Each number is 500 + 25 x the weight over its row's rms, rounded and kept within 0 to 999. Layers, rows and columns count from 0. Numbers have three digits each. The size before them is the row's rms in percent of the matrix's.

# layer 6 MLP up, 1344x512, rms 0.0501, rows 1264-1343, columns 448-479
094:497517517486511505522469533502473495476498539540539536474483489492516518528499504520531494518499
100:505475493480485472463541524500513458540521524485508525492489519474495502541487501516492561522485
102:519454483482458506525510507494456473495460451469535510504487485501541486524459449509505535476507
102:510524547471490530467515502484462494453532509484495517458526518513544487544504496515491495470478
099:489477497519493506472505513515489493518492477461476485481522496493444471488438472484541506524493
103:524516523484475514496489511530506526505472492498551528478527499530538488466445572507489513445529
097:532468507497505518497524524503477499486485492509521488467491473500474516476487499502475535481503
096:499514494480538483526479533548524480522488522534490516458508466487467524536525520501548497518494
097:472495482439513527530539486513473491464559539469464507521538523480514508504543495465514519530494
104:481506472504466475530544479512498459530486491520507509489536523527453518488517491543460483499497
100:520496527488502530533502494551494472490479489462512527555503492494500488517486527462514509485507
102:518499497533496525506481485488508520474548470454500513510541457526494513499472510463506483479474
100:502457511487497515478561510541482469497537476460467465514480501474490492476503458521536471471444
097:501476497530508534471511534499512465544475478502554461469475480490490501493531528446472447483478
104:478486495495500479470480516527505524519542485490497514510513563511559501485516490515470467503528
101:495467493491471499511469517567505497534511488481501500476527475491475528484549478498511528504472
107:506476498521520496518539482527483514503526509519466469516495489524521441493501505494494467461496
101:467535499508533487466483530510466523458486541459483480506488501516478477492543447569519538523501
098:486507467441513518493493540512486496511473513463489522490485519467496506457516500507515500469483
102:466505492464509485541468488524517532503530492469517528474486497531469484510492548486507510483510
099:487520503467482540504480514468485525474466529490469479485467502472529514518515518519545509531507
098:563507456527506505500500503507491526507506476481461455452555475505458478498475523545532514539475
099:510449518516474501500506506487512470468511513499503495502509497506512465487487536516527463506486
099:453472528534514495498463518531528446485551539516465511489473511500498509479468486510540506503460
100:471534469535540506526507492450524495500471522486516491498512510473489482544463497482491513463495
097:469514490452510468455542485515527511526554493505497505459483500452515471478497430478470538509521
098:497533523526539567473494526510463519481498490514531514487479561486529519463465496472517494517509
099:505494554486507510521514516496500521550530526475517531521519509533486531471519482525518494456537
099:475496492476463547507521479501498511471492485464493486527507470519519508482487469505452517459476
100:516487494448491539479480460492531505527538511463505494533542498486524533488559503518469520526474
102:507511537489499493471520521510477493518518523473503534468493493507517513487492485484466509531488
102:524460495470509503456495501492510520494543531451487523464493507510467506482517479486563521494536
105:502507464511495527493480524480487483496469487467513505540481516503486533522503487512503498486481
102:494482531507491480511490461493489493504484493519444530480474467474470506498508492526474511516538
103:479483459506548463494505510471532472527522508468517499473523487514477500525499509501489515511520
096:480536496542471522485457539467469458514471507531484490494492494510478468514482504515509490505473
099:457520509477541518545438537505514479525470534483524487478456513501455510538506509477466501466476
099:444454494507508476476468538491464504515475480483524461506522505530518493455490498515509493540510
101:485475492494524525522538518486467525467465465474531528453530483484497520508448465497529484553483
103:501524517494484532514479497483530500531516495531463519489528449495505481495482531524505495523465
100:503475485507518538511512520495459514522494485501524495432477508540491454508487524464492519549511
099:510462515468472480465543521524521463471490489490487483522486493489487523529490477444487522429488
101:534494492501508512460496507491529548510499480491511485496503508556497473494502465518495531511514
100:509521527446510483519471480518490522513484476519502497507504514534497547535519477505453482497509
096:481487513492491474545459475504459461492512516477477479486454446476468527526481499431494457491500
094:522453551510512536497456529473498527465489531496504523472512513524484512510519520518543529499527
100:488458493550463450513505467471524478476518492484536488487460502493489502507516510518498535483478
098:491519489512464513490509484520553525520540451491524512446498484530518539456496468521502529503465
101:517499497485531440491570533526495483516496476514498542483491504518510532537519466506475518525504
102:495486524531508469544512525475468476489510553489544517474500449498459497522478459520472485516544
100:510482531482518486473508531451483537518494462513497480532542514443524527477452518472528495504488
103:491503526543498505477516485506499488504508488517484527498500455487498526508516492527491480464478
102:502485545541505510503510515490442496497454490523503518480469448488463500447483495476466503501518
095:523483500543528527525521482484494521477471500494512465481446531539496501501515493466478491513518
100:448542485485555477518459516494478502535483448530493463514479533486532492458464480505465513532510
102:511499514510519526494513478495537520488508499516516467480537468456502479519530513497484535467496
099:529462510502494537507503513451483538472512539518554521500515517481500492532486508531517528487535
103:468479519464487527453489461483464548522510492482498495542563502502474522460521473532509505472462
103:501477495482468463542472479503488500510527493514500523475480445495520514468526470491531516530472
100:539519492460499461524451550520517478476526497528506533466527514469528530489502519477494441475499
099:478485472540501530543488537462473525532525487486475484484494490486510525477533466511507527512497
096:505529493516493481484509473449486515514528501504480499507525477499514498509491489485493533465527
104:484539473534515493486493494555464490478468555517465489531461511508489510501518514490530491493517
102:504525489492521503504501451496473517487500492493504483498476511508457518527519523463469484496461
099:518501504498472433473516536484507495513463520483523469494518489492524516454477501470485517482529
100:487487516484500463465476494497462505483473492499502493506468495519520512504485531520504466480528
100:511515527520474457485507465427486501484515520492504518529531509490464486476495475498487486487523
098:482515548515487518518514486477464471528497498490490503536514522489469505481527508520539549475525
101:521537488439494522514477522503531509478487554527544498485522463481524545521467531518488493523499
100:473492539492449508449526502498480502463551474490477457544475502487479503518477473476504504515522
104:512504492491470532512462493525523489553491462491504525469476513572532452479502508550508514540522
100:485516484490527537499506525541505467460509518514536471456530510487487549497499472477494517461500
097:487502526484471519500490511505542468481501485469522507485480480507485502528506497496468508489452
097:488543509535510463480451501518519511496466498457471509465519516498505516474492531530481491543450
098:464479537473519525512489472488527490485456513485498527507523501493519485525497538480442517484512
099:531484487479502471493536480482484509463519464539523513508487477478493503498511515525481463519514
102:501538546498516514496531524472494517496506545493537513466502482520455508496490489491501488515506
103:489515501507538483516493554525509524518534516512504481509544468513473508494515506487551508506511
100:523476585516531472519522509476543485515479509501502515489473501499494523518474513526480491490511
104:515525470518538523479499460539528510470507513470473487528463447477488468485539538520517458542533
# layer 6 MLP down (transposed), 1344x512, rms 0.0286, rows 1264-1343, columns 448-479
095:487508492512468495470464491467491488432514505546499448511520495483515468486488481512460524517515
094:513490537520463529479540516517526483510501491494517490455508495530492501482481502513417480500516
102:464505528496531509531484475513501495533544466511524513489490494498488494450507518476490521499480
099:517502477500519502420488476487516488498490472503546510555509516486486499470496484519552477514470
104:477548503496467508524489485505457531486531501474522483491482501532480516525519504518517463499492
102:554519528472510506514502506518440523470456512493536497463544486469485500477452515533508541473451
097:526500492517511493499493490531480530505553468514490508485472520552514487501515506525509437531531
097:537531485503488486485502454472491498548478518495479500493484487476496500493484477522518491502457
099:511486523515527527507525451526476514475505477460482508484489504482555550475516517500490494503520
105:505497478485502506449497472502525473548462512505495512501478522459520494497550523496487499496461
101:518487533483481480512449500496507491482527499502512519481468509529500500515510484499510511503503
104:502500489493518487494513516491500483505560568510517481531541485486498513475514526474482504507496
103:530515463502562485502507482519485501477430510498485469479484495500475496512477495455461511484472
096:513563474527504499482500497444483444498531471524501512517498514550479456512488502538525499483536
103:527508556483480454521509509510505489499463476512484499495485493509507513484491498501499562493520
101:542515470481436520513550518535509517506502516500524491487505483495447474571499474476496474524476
106:497460499530459519458536510513462488493488518549489513535457476516494503487578538509511493460526
103:499514482482500455522478511482504508531505467510480497522538497522519490521523454499558538515498
099:486482502536534489492485517496482530501539504490514510508469487514507531502493528480532518558517
105:509480488500529520516471498547507545472544476482510508469510509478503520492467432500478480494456
098:484511468488514531530473536455521498492518533475547470500486506505505517527466487458512493501492
101:490536471521480507519526506509508483533500483502509441490505466475520495472519521539490479495480
099:543521428521487473536525469527497461521500513492509515459441479503485517490445482532491471451518
100:501497490540491502497470499489544475485497529528528500498465533478486537500506493489530455498519
102:472471516465499522497480502518478485522494494514489502489490473507497550463505497471497471535530
096:485473469453491508518530502533478516509481475468472544492501482530532478510531531512461458521489
098:511534501515542506515515431496524510490503508487483505500478499528513464489449526506505459490509
100:500496501517500538540531478528536499469494457533525515506455495501470500518451512506486535475473
099:497513492476519508499510517508482500557502488460478527480523485459503502458487475436529509510522
103:463492525509483510499456515545528526524486500536484522548492483496501465493457515506493554516489
099:508514501514517514469482512490466487506500468506565481474537487496469488513513509453516502515498
104:542540486531460544497516474498478537467531509484516477464469543537477528488479521533531514471510
106:506457450477486492479540538452533502513509509503516478519489504502483507499476482482498514518488
104:519448528553524488491530494521519495488447494487448463522505464471493521498496516485527534481477
102:483502488502511529465512481502496570475567485528475507455523500492483518523489460512544489525517
098:450509567495477468491532535510491514535487502538489534508493510465476520491503536507483497498506
099:494504511488501491485508461530495478525479522491454504510538539515510519484517538451515506506475
097:498474493539484527518521462473515481574467543538511448483487470457517524521516473498525534490446
092:490504486491486499454495503505546446522503483513514484490456525491468496535506480526468507482526
103:507446500517485525505441562475517450531499510530480544526508504478508495489522406505464494466507
101:496470498512466504561492514507506485495537472491510510521556517550480459477466504471493508567480
102:468495532499506482504516501502500453507480535544525476542521513498500479495500514500496528433510
101:547479504509483493510488519506474545520490480479510508558514487498499518494534515495512517524494
101:498544486536500519486490500512562502501483539524480476509501518549485499487506472466503483518558
096:507538446531512503501531460470509520525472506522540482499500507466488536467482472425489474463543
094:498493471501511503501509505487476504510483510484538537501517497461538525517496466472513484471509
100:533461492474503523477488502498484513477478512559487507519432519484508516520501481525466523495483
098:476553532495484553500467470488496541496516521431480497517478454536506475527500502485512520495521
098:460512519466505480497483522504499476501512515541527478462526469500512514505492474517531521496546
096:489516511506532482498482504545501487473454503496502484527504493455507503482518460500506497501497
100:508563511515510514508555485507520476475510486500498462493506477478507489468486511502480465487491
098:517481506519528475516530519519515503466473498459492491510488467444514510505540462483486520515481
099:501465469498527466485521495528517505483502461524529506488474541515494484554516507495509519524485
096:494519497467487505498489486501493502508520517490492478503496536478510547503498523517518508479495
102:484511509484494452486468517421498485474502506510496480505501530485542454459471463527558502497494
102:468502513520477483517541513480518523478520496477513502528570522538504488532512520501494530478482
102:511487510481492506472556478512472473467517493470498477505487540485542536524510487497466529487514
107:526448528493561449499463493464518496468514468486505482534516540474482495531530501488490540514498
104:479508534467479547508488533500564448518505533485502471469485510493474511504471540493521542517477
101:458508451498501506504499524532486471453543491527514516506503536507484461532523523550557560479545
101:486516520475482453553522518527491492512500503468501488508494525497502484509533532469536541477474
099:517486521531495485492537467465521501452490511511508492546498541507496492505511484498497515505467
103:504488507506493520525492575443476503471549499496485480538486500505478460488487496492453496488523
098:473485508521507501463467518501500503527527497510480508468513508481521504497509474519518491489505
100:441500442515510474468510516484469503518529500507507503504556520498482527492510523496505471461523
098:514484463519496515463505495551488527478476495499504501510516492486516452505425512545516508544550
105:535529513492499512515535528503509487506497474474516508526493526489487590517510487494462526504467
099:498518501495478518512525527553482485479504510486498471523506482506446483537511546517482508523518
105:479498507498507481484520475509490530507492534520510510486452491479473517513512468589470463508484
102:476469468435489469485490485532470465491536471507491484509513468515508511459545531484483490528513
104:504538504502476543484507518535543507462526488505486505476437474473539533517528525526511502500485
100:509512538467499483452501513463496506483519503494498483513529508484491501495492506467494490488512
098:544540510470521502476474478522525469518526505469481500530498552511468511450465509458504479498494
099:463485503520469470495482524518494475471522484465485502536490504483470525505495489530502503508502
100:517529524466497513499473511490508450476525486512492472485500560499511512529487503538468519526484
099:487470504547526550503491513482499502553539491469491550478509555482498510512486463501440477493516
101:516529526504519476526523498526482523523458522471483463532471528522507514512529475483508510559494
101:475509530475480508514499506503441527517508505453529541491537497467478505544532488512547485554472
103:508478531503530490475460478489506492516495534580497538505526553496497496502496466489459535530477
099:515426505488515461554554491528470498474456480503520512510500515473526505467547482449488507510494
# layer 6 MLP gate, 1344x512, rms 0.0518, rows 1265-1343, columns 448-479
101:493550525467481495493506484535484479526467537518503471530499528506497536521498466494522470527531
099:504526522515486484514502482452509492492535555479510455488510518464484466498531514545499491502499
103:481532497533503486505518455530483506517526510544466489484488499528533511476514496449523494521523
098:496525531529533463523474572504503453488483447519517511512473523526537464502491457502488464540533
103:512514493520544514494469481531508488532519532476462474436513493504480504486551514502483505496520
096:537518513528453503508463521487522502493529495501492510532528501519481483475538484492445505529530
102:447486529546493517470496487505548507496503477517530519499518472487499529490501535513496517526497
099:485500492454519472509548487547485538498507514441511520528479514519473482501502530549501532485464
101:496514507454539522532507499519493472514507498447522490543513531490528522506525517507491512522506
102:498516502567527486521527500470502510499461478529518462510497522501465484471514505526519493514542
101:500490519476500453482477554481536497524481478513533541506521510538493534488532543465467481476533
100:504497482534512518513534512522518493505508472529533550505475485496486458499543509494483503524472
103:482466537514528471505501536481488498479539481488554457490487508490560483542478500504496502480472
100:504493479543489494535504529521512488502496484521484478470529541500551503523488514523552489504496
098:560483527475476508525525476484539510508534463472511537509483527512521522473508505553467534515484
103:524523500552522491510549520521515515485479481502497485471495479497521519507486492532478463487506
103:477492539468491523552548536489552522509540454470500493472502521492520505518497519492527458504503
103:544513535503531477479553481470454482468459509492509522482535520485461452527524474491497456485521
099:504461500464522480463528499496529540479530514483481500475505533515530463480502491515462461486511
096:468518499489483506505495495508529498533473530516533504493541528492530476506476546480475490470498
102:497548529490547452537539525503491502516515496488513523483512514479457572544501502503511526515481
099:479514503476481481484462489500488512528476466506460465489516506470478492471505481521494531502483
101:480498539511533471541474517470493517517517490515480489523536509534531517515465482491536508510479
100:517493489501526519513519518497507486479480526527486499482527505501490508471504516522533530472486
098:495516488489531495512521459520546557482498469469474489497500481469472514514523500528478513447513
101:464521486499497488528521507472540544468503483508488505486506496480487486498536505478532470476483
102:508552481485499481488518526529515510535479512463469521520504495463469508502504505508508515515457
102:511556488514481515523513493535516491497483478470496490515499490532523483471544490516477498508488
101:519512482526503504483476518473484494500510527507545512477492539485525545415533470532480549512487
098:548508485496537484523510505481537494486492460455470454468504480506495505514504535536500506511535
101:486521464503508470480441496463460522508508500495517505525490476484487499455533475508523512486490
107:506506534467457504524496495512526486471502490463501465480513478532495523485505513506497483541476
100:516497513548482493474493496496540534510491487471526474483510514471522517511473464503529481512528
100:523545537534521497510480467489495520460471529507528532515527466523492530478487486500489483506463
097:450500525455525503504472473509499530552507512499460519539527545476499471487517522486498492557510
099:491491520500541484488538451511523491502498463510528509508485522509486519476468496475525555534463
095:455484499490521467475531541540486552496511469545514498529496492527536525544531471490453489485469
100:528518531523503514471509519507503534527473462494505483503528492495535504522543518478495512480508
102:483466507474517519507472526492488503525529536516519524491483468512448494530535465500505494477513
102:505517554506517477482519487480537532522492492503508474504474467520452487526525524475464456511531
103:486503467479452498522528510464523538514478509539461480515539486483496503501506511487497512482503
099:525485509541484519521488520545512483537463493480515469523488535477514523498490530480517500479496
100:484521517497488512572521458491487505504481474488520519494503479516520477535511525523512476525527
094:438523539486494461496474505534494473511493482498498490485478525538514487528493492480534486521526
092:490533531493495486468456525485493505547511478516542538511512488533477556468504500510469528535485
100:478479477490530532535500525512485494534470440561492476508536519514466480510478467503533479495491
101:528525491519489525508495468486524526503510511466489520471493545473484513483530482499543498539454
100:474540525518485483537476514521512511552498489463506469465454509476510446509528527511506498486478
096:510513525526473443454535491499541507506507540527502540523552498481515513468519534493530502547461
099:482539531503503492476461477451519508520451524503477485518518517480545512503511479531521494475465
098:523477469497556467496530474493493472466500512497527451500502486537500510501532483538476521525503
096:522542466475498457484525517478506519549483462510453495501495494465490503522494486544482496530476
096:521480521460536522498456476504487497523489540520519519470508542480484516514489484480507546502496
103:486531507517471540499516477500516496489473530496482534538527493472514508483546487509472470536456
099:492496515511523503460521504489493544529510497475539461503457495475463527510490511527512499514537
102:522514482549481520480502510536496516521491521487463528456464546510520528465471519463503515571477
103:458522489488499464521488518481536466556484509498503468493502519472526526464554518523510471526524
104:496531548466510535513498497475512533469496490502563445508518493492550496473526529538512481537473
099:481507533505504456514515512513528533544531474519478468517513517504496508483530541489503480515482
099:541467541498465504502480468501533500539489489497514502521527540531468487491501468476480477500545
098:490518483507542511504491486497537536458490482480467551508499498519460556510463492472512486544524
097:503501551467514474478515501526491517551494488481515514499533503507533537483513504484440494486478
100:509498504485520477536482493464497496526574510470521504448544493516471497493537476518489499479500
102:538535528495491527504490494482483524505487476454518512460467509529508453529486486496524444526472
097:496459510486527515517484527481517473491495534530527539520458485524503518519475520544500492443526
106:503490503540503522561480490527474532526486480482484490470481492437495494476513525515491513538502
099:550520486464474505520512491464498501502480506471546475511519436457458500489483516452476504504476
099:468491498497501478499515494510483471499518455515526486538563520534504509530499495519460495549504
105:428495537515524525547500521528528508491450514476502479512547513461529523518528475501526547540517
102:464564485513522502511573547477493457498482480492540492489507552492511461551475475522496487478516
100:504546483545485517515510527519504463531528488505520464489512512489472553479508536499528531493521
099:546544494494474540507498469485480471516462492509471504488483487471507549506520546527477547506474
099:489482502526470490508472491536536491520524501470435473501482466528478476489512502510441467548477
100:514466480485477517506554497500479474455485485534469562494493508495533518471580495491507519487479
098:523500528506478502474512467495512545494541504494508523531529541484504454512559490492450526521474
104:480498525496509491538516502524490514483501537545492490442499526476509478530486547497481525511513
102:508529532494466525558497497456496475534539480463531537469494543530450478525519515489527503453524
101:458558530543509510503500484473521515534477499502502516483519463532531498533493504532469544481485
098:471561505514536507557509489469483547500487470501517529475491498517493478483523524542477509483510